Each number is 128 + 32 x the weight over its row's rms, rounded and kept within 0 to 255. Layers, rows and columns count from 0. The size above them is the row's rms in percent of the matrix's.

# layer 3 attention query, 64x64, rms 0.113, rows 0-31, columns 0-63
size [ 86 101 100  99  95 102 103 120 113 107 107 120 102 109 101  91  84  83  96  97  93  97 110  94 123 117  95 104  92 106 117  99]
[[163 159 143  87  97 141 177 149  92 120 171 176  90 122 141 145 115 122 138 149 139 151 177  63  68 145 136  91 204 175 133 103 116 149 150 127 154 157  75 116 127  94  52 141 113 141  64 137 160  94 114 102 163 153  90 149 115 154 139 129 147 146 140  79]
 [106 105 139 140 118 110 118 110 160 103 124 147 162 175 100 135 102 152 150 171 101 157  89 112  98 145  89 130  95  89 140 146 119 113  81 113 132 174 175 146 194 120 127 133 154 155 174  68 167 148 146 108 128  77 193  68 159  88 126  58 162 159 107  77]
 [113 175  87 177 174 168 174 169  70 144 146  93 109  69 144 149 133 108  96 107 163 106 166 108 117  92  86 137 149 169 141 153 120 164 197 129 123  80  72 137 105 141 113 136 166 109  71 137 159 152 112 125 146 134  73  94 130 182 115 138 102 162 153 149]
 [109 121 138 175  89  98  95  81 201 161  86  75 143 151 125 106 146 167 152 105  99 168 144  99 125 181 138 117  65 139 153 135 138 125 109 138 118 151 183  66 192 155 170 159 113 123 167  94 142 141 128 112 129 112 175 113 195 119  97 111 108  94 112  97]
 [159 106 120 128 111 152 124 133  81 181 100 116 129  46 222 115 209 135 102 141 140 105 133  76 130 112 123 110 163 122  64 147 115 154 133 106 130 150  99 117 106 144 111 137 151 150 130 132 154 125  78 145 135 150 117 180 115 193 132 125 105  85 190 171]
 [ 92 167 170  73 108  82 117 147 116 145 120 163  82  72 155 194 152  87 154  96 168 163 169 114 128 164 196 168 137 141 130 125 144 124 195  99  99 107 122  57 113 141 156 116 121 140  94 164 109 128  97 121 119 147 117 157 172 161 105 129  94 109 156 171]
 [ 90 166 103  92 188 128 103 121  98 102 130  80  78 105  69 158 128  57 137 106 139 143 154 171 142 155 149 125 147 155 149  70  96 134 182 129 130  70 139 121  82 141  87 119 165 177 134 114 106 110 166 132  96 183  50 143 136 142 115 122 140 141  90 116]
 [125  63 188 125  91  97 159  83 144 133 118 113 154 124 155 151  89 120 141  93 162  94 147 107 144 128 151 134 109 128 135 137 182 143  91  95 120 135 157  96 180  97 118 151 129  43 197 122  76 144 183 110  85  86 142 136 127  61 177 163 137 133 132 120]
 [131  72 153 104 128  87 177  76 202 135 122 124 140 154 110 163 132  97 156 112 171 145 144 171 110 142 103 144 134 166 147 126 182 125 104  80 134 114 157  80 158 144 127 164 116  82 203 129  95 140 145 130  88  50  93 132  80  89 149 122 147  97 119 162]
 [145 112 140  93 154 110 111  76 143 134 157  95  96 124  96 187 138  85 174 121 178  50 121 119 110 140 119 140 188 155 114 140 111 139 173 165 110 124 163 107  72  74 103 156  95 163 153 158 144  99 186  84  87 131 164 126 145  71 183 115 123 140 121 118]
 [150 109 191  68 105 135  60 112  69 108 141 143 118 148 107 138 134 116 168 161 135 154 177 124 140 110 125  79 155 196 104 147  97 134 120 120 123  83 174 122 108 139 139 132 121 139  98 153 128 106 208  60  81 131  89 151 156 163 110 111  95 134 127 192]
 [ 88 137  92 105 108 103 163 140 135 135 151  68  92 120 122 124  80 107 127  48 134 118 194 135  99 165 133  87  79 154 180 115 143 190 127  85 121 120 112 112 208  99 134 162 115 138 195 144 114 153 123 119 121 127 100 112 153  96 138 192 109 143 169 111]
 [111 154 162  84 138 166  96 117 183 135 169 125 127 151 116 133 149 105 146 151  56 122  74 154 110 126 139 220 160 128 128 112  92 107 103 196 191 130 152 149 101 206 137 119 141 121  96 113 120 135 123  60 160 148 120 118  99 142 105  89 139 132 157  89]
 [ 92  96 153 119 118  82 183 105  87 164 126 115 114  93 139 151 119  87 148  58 189 135 182 147 123 147  99  72 141 170 167 152 195 156 102  76 149 177 139 107 154 126 114 143 168 105 134 124 155 170 116 141  75  80  88 146 149 110 127 154 122  86 141 148]
 [192 111 115  91 154 106  97  93 162 163 126 148 118  99  82 128 130 150  83 169 136  66 139 186 100  89 176 122  86  75 106 116 104 145 160  90 133 123 113 180 197 119 121 113 178 187 129 146 153 134 171 177 151 144 169 150 144  89 104 156 116 140 110 132]
 [178 166 166 151  73 159  88 138 141  66 149  96 161 151  72 179  87 108  99 151  82 162 141 183 167 112 102 121 109 143 109 110  95 148 145 146 149 103 123 153 171 145 120 140 146 122 152 137 113  63 131 118 162 190 116 166 126  67 112 166 161 126  81 126]
 [ 94 135 142 192 170 127 111  60 148  73 123 121 127 156 124 120 102 162 136 218 116 118 143 118 145 127 190 119 111  96 146 156 122 103 120  94 140  98 102 187 123 125 105 144 175  86 110  53 142 143 202 125 108 103 128 148 157  85 144 154 141 176 107 134]
 [134  91 108  77 125 135 132 175 125 105 128 161 165 105 101  86 205 156 143  79 112 109 139  73 174 102  87 158 122 136 100 120 141 183 150 154 103 120 178 133 124 121 196 152 119 145 105 206 105 105  79 164 161 134 113  94 122 161 144 138  98 129 162 179]
 [107 111 143 200 190 120  92  95 136  93 101 120  85 113 123 106  93 124 143 183 108 179 164 206  84 102 131  87 159 113 140 122 118  87  98 106 164 105 101 113 135 177 149 120 159 133 165  62 145 201 155 110 138 114 145  97 146  81 119 102 109 133 143 120]
 [134  99 131  70 114 152 131 163 122 173 134 155 166 110 124 161 172 107 162 127 114  99 158  82 134 150 119 155 123 187 124 152 168 153 126 178 106  71 168 151 118  81 121 173 101 101 110 152  95  84  95 130 139 130  52 171  46 148 162 137 167 103 142 153]
 [172 133 130 126  55 106 143  88 126 126 123 150  92 152 106 134 101  90 132 152 125 199 166 152 159 156 150  72 129 168 125  98 145  76  45 114 132 165 189 104 115 183 161 162 108 106 150 104 104 152 125  81 106 114 116 192 111 135 134 110 161  90 108 114]
 [157 123 123  93  60  89 138  87 145 110 122 123 111 136 102 131  84  98 152  91 174 135 141  98 115 192 102 106 123 154 153  97 132 118 101 153 156 156 194 112 151 120 125 190 123  79 207 123  73 117 171 106 151 117 127 122  79  93 177 128 186 107 134  98]
 [155 124  70 176 138 139 207 117 137 115 119  97 131 167 171 124 122 122 132  77 115 137 154  22 152 144  59 115 121 162 131 115 163 109 122 185 142 155 161 123 104 110 134 154 124  91 144 102 159 121 137 149 137 108 197 121  99 107  97 166 170 130 144  79]
 [121 132 165  93 100 171  84 121 103  80 162 160 165 128 158  59  83 123  90 137 113 149  76 182 145 102 159 173 122  58  85 126 108 140 158  99 140  88 124 162 129 137 126  87 164 122 181 152 116 144 146 109 100 174 103 153 110 146 107 171  70 174 127 132]
 [119 143  81 116 171 139 109 119 144 125 158 139 144 164  86  94 138 135 106 119  90 171  81 190 143 159  77 131 141 150 107 104  82  71 121 177 183 107 132 150  62 179 126 143 179 124 110 104 177 177 105 147 111 114 185 119  80 105 107 111 168 136 104  89]
 [ 46 115 148 122 123 123 176  93  87 160 124 119 117 112 201  64 123 158 131 147 169  66 102 137 127 110 157 180 168 113 130 127 147  77 133 113 133 160  93 112 111  56  91 150 172 135 146 115 162 166 140 176  79 110  88 133 126 141 168 109 118 115 151 101]
 [139 101 123 165 115 145 151 103  87 112 132 157 119  97 150 127  89  93 137  98 137 162 113 146 148  94 117  59 111 193 154 127 146 141 122  77 147 175  97 130 126  98  71 148 216 125 154 133 117 130 138 129 137 154  19 150 114 131 123 180 135 156 113 185]
 [175 226 141 114 134 128  94 123 132 108 121 190 160 106 129 175 127 210  80 153  94 118 102 121 102  99 131 199 129 112 142 142 100 144 175 150 101 118 122 114 135 127 142 170 114 141 108 159  90 126 116  68 167 122  61 115 122 130 105 153 114  84 137 170]
 [123 135 148 110 145 131 127 104 128  61 152 157  98  86  40 125 130  40 163 157 146 172  96 157 138 166 116 152 165 163 144 103 127 152 120 202 188 158 109 165  73 126 100  97 150  91 110 146 171 118 165 169 123 105 137 125  98 143 114 149 151 122 118 124]
 [171 103 166  55 161  95  94 130 115  86 164  96  95 198 101 167 142 114 116 162 113 145 165 137 110 156  78 145 160 181  94 101 105 132 136 201 120  88 144  90 102 138 128 155 103 150  71 151 163 163 164  87  97 123 107 165  95 135 135 126  87 128 120 147]
 [175 172 110  99 116 149 105 170 213  87 150 117 103 144  53 188 132 122 101 105  66 151 134 106 122 119 105 144  98 152 132 117 102 142 144 161 106  64 148 156 134 187 162 131  74 109 139 138 113 109 142  95 198 145 149  81  95  97 109 141 157 136 133 123]
 [151 139 141 106  97 130  55 127 205 115 167 128 129 141 104 120 160 150  90 174  86 191 112 166 100 124 169 132  82 156 110 117 104 138 126 109 174  55  92 105 156 148 128 122 127 187 128 159 103 108 110  79 152 164  98 157 117 104  93 179 107 140 102 174]]
# layer 3 attention key, 64x64, rms 0.112, rows 0-31, columns 0-63
size [ 67  94 116 111  87  87  83  91 106 130  95  97  96 100 106  90  97  81  74  73 101 106 121 119 117 103  96 110  95 110 117 101]
[[139 127 118 217 176 135 170 116 155 144 106 155 158 171 122 109 146 143 121 133 160 115 160 134 127 130 133 130 136  88 133  66 144 102 166 106 149 114 175 136  56  72 162 125 134 137 124 131  84 129 142 192  99 140 151 109  82 113  59 122 117  57 187 136]
 [ 84 174 127 112  47 116 113 104 154 122 191  94  98 128 171 180 118  98 134 176 134 131 113 177 132 161 140 111  87 122  97 133 135 141 129  96 104  99  85 147 162 188 126 114 145 153 133 116 110 121 123  59 136 112  98  75 136 145 170 163 128 182 110 202]
 [185  60 102  90 180 158 114 119 127 132  76 147 126 155 110  45 143 165 131 160 137  96 146  47 136 127 143 139 143  44 104 123 123 121 124 146 163 128 147 130  93 110 146 119 109 134 133 123 123 119 160 176 119 155 154 152 101 170 111 114 122 111 209  85]
 [ 77 155 117 132  79 141 106 127 179 142 147 123 122  70 164 201 129  65 195 160 123 130 124 160 126  99 170  83  92  90 129 152 142 114 129 121  96 128 103 158 158 144 111 141 112  86 127 203 117  99 141  86 147  96  86  67 150  88 144 148 120 137  99 166]
 [124  84  73 142 219  75 129 119 141 152 163 130 139 123 121  89 108 179  83 129  89  65 137  92 152 154 132 171 138  76 126 118 122 173 148 194 134 104 102 169 105 178 148 118 138 133  73 116 161  99 155 186 148 134 157 121  95 134 124 140 105 139 138  89]
 [110 141 150 119 111  78 100 142 157 172 158 172 130  74 115  77 165  76 136 137  73 146  97 179  83 127 129 107  82 163 193 100 134 154 105  92 104 148 173 122 129 117 115 137  91 107 111 177 140  82  79 153 116  71 167  84 176  99 160 145 135 110 128 121]
 [140 128  84 147 127 133 141 140 117 164 153 163 115 131  72 216 150 109 160  80 117 156 100 170 133 147 142 112  77  78 132 133 116 123 132  57  79 136 147  80 140  82 147  83 136 148 100 135 145 138 127 177 146 156 161 153 200  84  96  86 148 176 112 127]
 [109 133 110 173 133 109 127 141 123 127 116  56 128 158 139  97 114 140 116  81 158 165 134  99 151 108  57  91 131 125  59 102 194 100 120 117 112 126 135 128 127 100 112 168 105 109 242  68 124 171 153 166 115 107 141  88  88 133 150 149 140 123 122 167]
 [104 111 133 209 129  89 129  99 118  81 110  84 116 154 143 107 124  97 112  86 182 146 127 108 109 121 107  93 131 132 117 136 221 121 144 108 141 141 130 117 154  96 131 188 118 148 230 100 126 201 133 140 138  54 133  94 135 130 165 124 138 120 132 117]
 [ 70 125 104 123 133  84 118 133 134 159 127  54 178 145  80 140 107  93  74 106 134 114 188 151  95 154 138 154 120 129 144 128 164 180 138  75 168  97 133 104 142  41  83 171 117 184 144 127 144 147 109 148 174 111 104 176 160  93 129 130 154 116 150 132]
 [112 134 125 177 149 115 152 119 105 128 159  82 116 170  97 117  86 128 101 110 121 157 159 173 128 107 122 144 112 117 199 117  66 126 123 101 180 172 164 107  99 142 117 145 164 160  86 119 151 121  61 148 200 198 126  90 146  84 114 119 106 149 167  68]
 [165  82 156 156 182 131 196 164 122  82 148  93 116 133 220 129 135 151 134 100 123 105 165  93 113 119 120 101 120 119  97 126 195 133 134  92  94 126 135 151 202  98 137 101  89 106 149 102 100 139 114 200  90 138 178 131 142 171 112 102 103 147 145 134]
 [116 137  91 174 136 111  43 145 179 134 180 137 156 140 125 149 128 111 140 141 150 150 121 144 179  98 198 171 112 150 128  79  66 101 129 101 125 108 137 141 122 184 132 156 128 124 159 157 135  94  78  43 121 165  90 140 133  87  80 157 145 145 102 141]
 [151 123 143 174 159 142 115 117 119 101 108  95  98 178 188  75 134 172  81 133 160 110 137 118 108 124  98 117 138 119  64 137 157  82 133 121  81 119 163 148 130  80 146 130  91 145 155  69  82 140 121 137 108  78 173  43 149 178 136 130 161 175 120  99]
 [166 141 157 131 110 111 120  99 167 137 102  84 163 115 126 177  99 141 130 170 100  90  99  82  54 104 139 135 116 133 160 163 102 207 121 102 123 138  45 131 102 155 112 112 128 123  40 135 121 145 161 142 152 170 140 112 143  96 126 127  81 140 193 143]
 [132 154 164 119  55 130  87 123 117 121 123  95 123 100 129 200  75  73 122 150 148 120 119 138 108 102 163 104 108 101 206 162 117 155 106 134 161 145 104  96  96 152 152  92 100 166  91 173 131 139 128  63 131 166  73 173 174 109 120  98 110 112 175 109]
 [185  48 115 155 133 124 119 150 110 107 133 135 132 182  54 124 105 158 126  80 106 106 166 111 140 139  76 115 150 170 116  92  90 132 128 153 119  55 201 134 117 120 120 166  88 179 118 142 121 172 140 163 126 123 170 139 122 112 149 104  59 106 159 116]
 [115 143 147 139 100 138 163  99 137 156 165 111 136 121 175 199  62 119 158 191 141 121 149 149 100  85 184 148  94  80 174 116 140  81 155  83 109 141 106 143 146 115 162 117 167  66  99 141 122 119  95 163 139 104  51 117 124 136 145 160 164 144  99 175]
 [146 118 109 114 129  98 106 136 116  77 175 168 141 145  92  60  88 135  99  90 134 140 146 120  82 129 148 161  95 151 125 125 159 206 127 192 114 123 116 182 107 158 129  89 148 135  89 127 115  96 194 107  93 142 166 189 130 161 142 146 164 188 152  86]
 [106  99 161 104 125 168 138 162 138 141  80 125 107 144 129 131 157 112 140  94 145 119 141 130 147 212 113  94 108  94 165  92 155  96 142  77 182 121 168 131 158  67 103 168  51 157 152 110 123  87 102 135 160 134  93 117 107  58 136 110 108  72 150  80]
 [107 157 138 162 113 103  75 121 133 165 118 131 154 101 120 149 138 122  81 151 108 146 141 203 124 132 119  80  69 185 152 122 114 128 160 169  97 152 105 114 185 101  75 153 138 164 157 118 141 119 145 202 116  89 122  71 152 122 145  95 209  81 117 128]
 [124 117 163 176  78 123 128 174 140  98 115  73 142 145 129 133 125 101 138 125 167 168 137 106 107 171  82 116  96 175 105 120 149 147 102  97 133 174 150  65 167  63 110 158 137 132 209  67  74 144  91 132  89 109 171  96 137 135 123 127 176 122  93 125]
 [131  83 133 123 147 150 136 105  94 136 141 130 132 130 155  95  93 120  89  74 188 146 154 119 154 165 204 119 109  94 129  97 157 107 133 132 132 105  87 134 201  87 103 162  54 165 185 144  96 146 179 171  98  84  99 112 128 159 134 147 125 173  99  92]
 [163 160 112 154 119 103 166 132 140 127 130 133 158 115 132 105  97 179 131 168  70  87 138  78 136 112  68 161 147  74 132 127 101 149 176 140  92 144 114 163  95 160 161  48 180 138  71 107 125 142 164  89 160 151 109 167 108 162 115  91  81 169 157 107]
 [132 128  52 116 203 177 116  93 122 121 102 128 124 118 117 142 106 178  68 132 138 130 107 135 213  88 199 162 115  86  82 140 108 103  92 103 107  56 141 158 172 133 113 102 139 148 120  95 101 106 159  91 147 111  91 150 108 136 132 138 139 156 135 100]
 [116 103 165 110 205 129 133  71 145 148 137  68 138 124  93  56 109 172  98 140 133 108 131 111 121 146  85 198 145 112  53 138 142 130 173 100  99 114 107 173 149 104 125 132 127 116 140  78  79 171 146 110 109  61 124 138  58 140 129 134 128 125 131 148]
 [123 177 155 154  51 123 144 101 112  95  82  52 131 118 127  97 105 145 137  89 173 126 132 137 123 153 125 138 145 111 117 167 179 111 143 115 164 175 122  95 179 131 160 115 132 151 143 112  37 142 110 124  86 107 150 101  98 131 179  77 141 133 103  57]
 [162 130 142 128 119 154 136 211  98  99 111 158 157 192 140 141 117 132  93 159  76  82 167  99 155 120 131 157 142  96 114 152  54 148 172 155 122  84 109 153  73 132 143  92 128 105  99 142 141  89 105  95 159 213 127 170  91 150  93 107 103 120 121 138]
 [106 111 107 168 108 178  70  92 169 123  95 138  68 161  69 119 112  72  86 116 194 168 147 163 130  93 187 160 118 100 102 147 135  91  99 105 131 125 146 115 164 137 150 136 130 178 169  90 108 176 160 144 116 144 101 152 168 135 129 165 139 120  68 110]
 [101 133 118 133 216 123 111 123  68  97 126 113 120 140 110 115 117 157  60  51 137 187 194 145 134 130 179 148  86  93 111 163  81 139  97 124 167 135 166 147 117 134 138 171 152 157 110 135 148 116  97 121 199 162  99 110 136 106 101 160 159 138 123  96]
 [147 125 116 114  57 120 122 199  96  99 134 160 182 153 100 188  96  53 151 156 124 128 143 126 144 114 182 142 103 114 204 115 139 171 117  99 165 111 102 111  98 130 135 178  89 151 132 182 150  97 106 138 147 137  71 176 142 101  92 107 112 126 132 140]
 [130 171 174 165  90 107 163 134 111 114 134 121 154  91 139 207 126 116 151 139  59  91 142 108 103 129 200 130 123 107 229 150 100 124 126 116 166 136 121  92 105 155 194  76 131 136 123 189 175 122 113  96 150 146 135 150 160  89 111 132 133 131 121 121]]
# layer 3 attention value, 64x64, rms 0.078, rows 0-20, columns 0-63
size [101  88 108  84  87  87  96  90  92 108 107  83  88  91  97  89 101 102  95  94  87]
[[155 130 100  93 147 109 126 158 171 184 145 130 140  71 124 156 159 154 163  99 113 158 141 184  91 148 217  96  97 152  92  98 161 159 120 108 115 159  85 129 168 119 124 116 105 168  96 146 130  99 167 148  59 126 102  88 152 128 110  80  59 150 119 117]
 [198 103 132  83  84  85  92 173 180 145 114 128  65 132 113 164  91 101 147 117 107  66 122 140  70 163 107 110 131 148 108 146 126 122 119 101  92 121 151  97 108 162  79  93 128 133 140 122 100 203 106 137 134 144 167 155 104  94 140 128 132  57 142 181]
 [152 141 169  67 138  97  73 103 177 144 137 101 114  87  94 159 128 137 147  89 157 135 150 136  66 125 157 148 107  97 153 165 134 161  96 147 126 117 175 118 125 115 109 115 107 120 152  89  71 221 119 135 146 140 178 110 144 137 120 185  98 166  52 138]
 [ 93 179 131  93 120  96  90 122 109 139 146  95 136 101 155 116  31 108 151 140 131 134 129  83 149  56 106 182 119 125 128 109  90 153 126 178 184  95  85 125 160 111 149 154 119 141 168 157  80 133 150 125 109 123 121 176 112 111 145 181  43 123 133 133]
 [181  66 107 128 173  96 147 121 134 119 182 185  63 119  87 129 157 177 105 143 118 138 104 100 124 162 179 141 105 161 131 120 183 123 123 140 119 147 101 125 150 132 115 111 125 133 178 164 167 146 119 120 115 192 118 100 108 138 120  88  94 131 194  41]
 [159 172 121  88  85 102 137 111 121 131 117 120 121  99  97  86  97 169  72 130  70  89 209 119 127 164 126 145 138 111 113  81 125 126 140  51 101 127 121 167 114  90 139  89 139 102 167 102 125 129 161 110 101  83 194 154 131  99  97  95  87 178  97 100]
 [126 144 137 154 117 148 194 135 144 160 171 190 152 152 146 175  61 105 110 130  86  97 142  77 120 100 137 129 115 116 101 134 118  76 148 152 123 147 118 154 111 128 115 121  71 126 100 183 184 128 124 121 132 110 148 151 118  80  96 129  27  61 149 105]
 [167 100  81 147  91 159 169 127 107 139  65 185 117 148  97  80 134 123 118 140 162 124 101 145 207  98 119 152 152 120  84 160 120 170 115 138 128 205 155  94 132 138  92 144 140 110 135 184  97  98 182  74 181 134 133 155 103 159 160 121 126 100 160 139]
 [ 89 153  71  75 186 134 142 130 148 165 172 107 161 142 143 136 136 114  80 154 145 114  88 118 180  88 162 154 168 159  62  77 153 148 125 109 127 154  90 146 165 122 100 116 135 157 138 179 140 144 152 109  80 117 139 139  40 108 123 177 116 139 110  82]
 [136 121 157 154 137 207 120 107 124  90 110 113 126 103 101  55  66 126 100 166 167 125 116  99 166 106 136 147 202  63 104 162 136 118 144 123  90 132 119 124 133  82  70 119 122  77 164  99  69 113 137 113 170 137 130 117  76 149 128  96 174 166 132 118]
 [124 146 139 156 136 137 105 124 162 204 141 135 151 100  97 163 115  55 133 121 155 135 159  45 101  95 155 148 117  86 160 116 112 112 163 126 154 148 196 121 114 122  96 160 104 119 176 119 135 158 129  67 169 134 116 177 143  71 102 171 165 125  99  76]
 [ 64 114  73 114  96 175 106 110 160 159  88 192 143 141  72 134 107 141 126 125  99 109 100 111 132  75 147 184  93 120 122 136  52 142 114 160 107 136  92  99 145 105 110 152  73 133  80 141 151 144 155 111 135  83 105 173  93 144 163 166 141  81 171 138]
 [118 152  90 114 147 181 114 135 137  93 144 136  92 133 156 186 107 169 105 172 160  90 145  62 107 193 151 124 142 146 146 120 105  87 146 145 123  95 121  94 171  91 182  91  92 185  82 129  71 179 132  88 155 110 107 131  92 134 148  90 158 169 109 104]
 [ 87 152 164 117 155 101 116 116 146 232  72 118 115 108  58 132 121 113 130  98  87 130 128 161 109 168 118 117  97 147 152  79 112 136 103  86 121 216 110 106  79  86 129  98  96 127 102 157 110 133 150 127 106 153  66 119 110 122 176 123 108 106 161 116]
 [ 36 141 161 175 120 121 107  89  99 114 102 126 154  71 113 105 143  94 131  91 155 139 197  84 114 172 149  83 115 152  77 118 135 161 130 126  60 111  87 174 189 126  94 148 147 139 124  86 146 112  97 171 118 106 130 113 151 112  92 163 104 153 105 142]
 [163  85 168 108 141  99 151 152 139 108 103  93 129 136 143 124 102 140 152 200 141 130 115  69 101  26 147 119 159 126 102 116 140  90  88 160 140 116  84 139 159 149 174 139 164 143 117 157  97  99 124 137 120 127 175 213  63 118 134 159 113 166 103 121]
 [134 109  86 155 188 108 129 142 104 161 156 142  69 184 136  68 106  98 119 113 151 166 117 156 130 152 136 120 151  15 137 111  93 215  68 108 145 148 127 119 132 147 152 145 117  76 130 118 150 135 150 150 157 138 145 158 133  79 111 153 129  90 148 117]
 [ 70 131  57 153 174 131 132 165 115 106  75 116 131 117 157 137 146 149 135  82 169 144 145 195 120 103 103 119 121 160  97 130 103 146  92  85 122 102 134 150 177 136 138 167 103  94 114 121  91  74 154 129 135 109 139  28 126 195 112 157 141 150 151  87]
 [ 69 118 160 171 129 155 151 114 168 129 120 102 149 124 105 139  60 173 114 106 133 111 130 118 139 128 196 162 137  54 158 134 125  72  93 124  92 121 141  89 128 116  96 100  93  90 154 113 189 125 124  97 113 151  47 148  83 114 112 167 187 149 106 107]
 [ 86 139  96  49 144 134 146 127 170 123 179 159  86 112 128 155 176 120 204 115 124 133 137 179 142  78 154 147 119 105 150 182 111 146 109  82 101 163 146 100 181  92  98 131 118 104  80 167 172  96  85 154 129 129 110 150 105 163 126 188 133 120 124  88]
 [145  86 154 179 108 104 128  80 130 121 145 175  75 156 149 113 105 104  34 167 146  90 147  91 113  57  85 109 122  67 128  71 104 129 117 151 153 102 114 106 142 132 156 133 119 106 131 170 103 139 144  91 142 121  92 161  78 169  99 171 169 111 120 114]]
# layer 3 attention output (transposed), 64x64, rms 0.104, rows 0-19, columns 0-63
size [ 97  80 104  92  97  80  89  99  99 107 110  76 101  94  94  91 108  95  91  94]
[[146 135 109 136 155 144  82 103 127 156 125 153 139  95 117  78 153 200 139 161 129 107 150 139 160 108  96 209 127 102  59 116 117 110 115 105 195 125 125 132 122  66 113 138  98 158 149 114 153 139  56 150 113 107 134 142 121 204 169 108 124 106  69 167]
 [122 105  92 111 167 147 171  91 102 107 206  46 151 121 153 185 147 116 103 123 125 198 123 105 131 100 134 103 129 134 145  64 108 168 127 153  93 141 128 144 116 167 116 130 117 174 168 139 159 143 179 127 137  84 116 109  99 124 103 123 156 130  99  39]
 [155 150 116 113 144 117 162  69 158 124 139 113 169 160 170 142 166 104 120 110 177 171 168 114 179 163  86  83 152 126  96 108 134  83 121 102  99  85 161 150  96 109  90 115 108 132 170  91 167 138 173 118 159 131 141  35 129 122 162 151 190 144 102  89]
 [110  83 105  98 151  90 185 159 148  96 134 199 134 156 103 187 104  61 105 132 144 139 139 145  93 116 151 174 132 147 132 150 126  97  90  58 173 121  93 161  82 141 138  68 149 158 128 153 139 150 159 127 139 156 117  45 153 136 114 125 143 101 157 160]
 [165 117 152 142 131 143 114 117  85 155  96 111 133 102 203  81 129 188 130 208 116  97  86 196 137 129 135 111 105  79 143 122  92 139 120  79 142 107 100  92 140  81 112 173 122  97  91 132 156 147  84 108 137 116 135 174 121 160 183 118 155 163  68 125]
 [144 114 143  48 172 117 139 123 174  94 141 124 144 127 190 110 114 158 173 172 177  83 145 106 147  77  85 219 107 107 115 140 144  91 155 146 137 110  72  97 119 110  93 135  73 111 165 156 174 127 133 138 140 156 151 116 124 122 123 167 109 111  75 156]
 [145 147 119  98 133 140 154 125  83 137 165  93 133  67 186  91  83 135 169 197 113  68  99 141 125 128 126 158 150 117 150 126 114 175 148  94 152 138  80  96 145 122 169  89 190 156 151 142 136 138 125 151 157 153 118 138 123 142 166 105 152 128  87 232]
 [150  89 161 122  96 150 133 141  96 131 146 113 129 110 129 190 120 114  76 142  79 104  80 134  75 168 162 122 150 184 212 136 101 154 132  97 167 100 142 102 145 191 140 127 156 130  94 156 129 114 135 132 103 156  71 181 126 105 117 129 154 153 190  66]
 [138 114 185 123 123 112 129 117 136 123  83 215 127 110 174 157 116  90 111 109 119 104 168 154  78  69  91 141 124 171 128 116 113 154  98 140 215 152 123 119 129 141 143 156  98 168 134 171  79 179  96 163 164 167  90  91 125 128  91 142 132  73 138 108]
 [184 152 155 152 107  81 158 139 168 124 116 142 122 189 175 150 108  74 148  89 101 140 110 109 130 131 129 106  90 110 209 111 137  97 179 128 137 105 191 111 115 163 154 163  91  98  86 149 110  85 133 127 132 182 126 123 139  70  77 143 135 146 155  69]
 [ 80 153 102 113 114  90 155 138 106 148 150 117 113 124 193 127  77  81 100 103 152 165 150 101 113 138 125  89 130 137 167 108 180 126 121 100  70 110 120 139 122 108 111  68 163  98 150 106 133 131 136 148 166 188 154  64 202  90 199 145 171 118 131  99]
 [188 107 102  72 145 131 175 133 107 131 163 100  75  84 125 147 124  92 151 176 113 105 107 140  84 152  89 136 184 178 105 115 193 158 120 126 222 107 106 129 120 121 116 109 170 151 148 158 134  92  87 115 149 178  67 119 156 123 155  99 130 131 146 124]
 [138 126 138 164 201 126 207 128  98 133 168 125 117 153 113 109 167 139 179 128 101 141  83 133 123 122  84  89 125 109 122 167 126  90 167  75  85 130 112 150 103  86 180 103 151 117 171 126 140  66 102 219 144 136 147 104 142  85 143  87 117 108 105 136]
 [103 122 106 127 143 127 125 149  87 144 162 109 108  65  87 120  82 144 106 159 172  82 153 140  81  78 106 187 156 144  68 106 145 168 128  98 125 123 140 147 103 105 117 177 106 208 127 157 127 166  80 118 175 151 111  86 173 151 136 195 130 162 128 141]
 [126 169  96 121 132  99 129 159 163 131 102 122 163 104 175  60  98 147 164  77 124 163 191  81 160 129 148 189  87  62  58 139 136  89 147 130 151 167 139 104 104  92  85 152 112 108 137 127 125 126  70 103 116 118 190 141 109 138 150 145 126 104  90 117]
 [131 113 107 178 112 122 151  70 172  74 109 181 120 177 168 163 156  74 147 132 109 130 162 147 119 131 131 140 168 148 134  99 157  93  85  99 192 128  82  85 131 181 181  82 152 120  98 175 113 104 154 115 132 126 112 134 104  99  52 117 155 107 137 158]
 [112 120 197  77  92 152  73 168 115 103  96 109 157 142 138 107 122 105 117 164 104 148 102 136 182  74  79 141 145 189 134 156 178 126 168 159 107 113 126 144 126 143 102 153 105  78 112  98 122 182 137  88 179 104 105 109 100 162 153 197 127 144 105  81]
 [154 177 162 148 123 108  52  98 147 124 126 161 111 126  52  94 116 158 147  51 130 146 142 130 196 135  75 157 149 132 127 185 100 124 138  98 119 136 156 107  97 133 113 171 135 119  94  50 105 130 138 143  89 104 111 166  65 136 158 149 154 135 155 116]
 [180 198 118 108 151 148 155 143  69  92 101 142 124 126 188 111 112  99 152  89 132 121 141 102 100 139 101  56 120 115 158 144 209 164 187  78 108 122 181 126 150 120 111 105 129 137 115 138 139 113  91 164 109 181 148  82 162 129 182 155 135 133 117 162]
 [167 152 197 128 134 151  98  82  97 123  88 148 149  81 119 136 118 155 154  81 132 168 139 179 124 162  97 103 212 116 125 112 188 182 143  55 112  95 138 144 172 118 116 133 152 141  81  88 125 117 108 108 129 133  97 107 170 153 155  88 155 148  78 126]]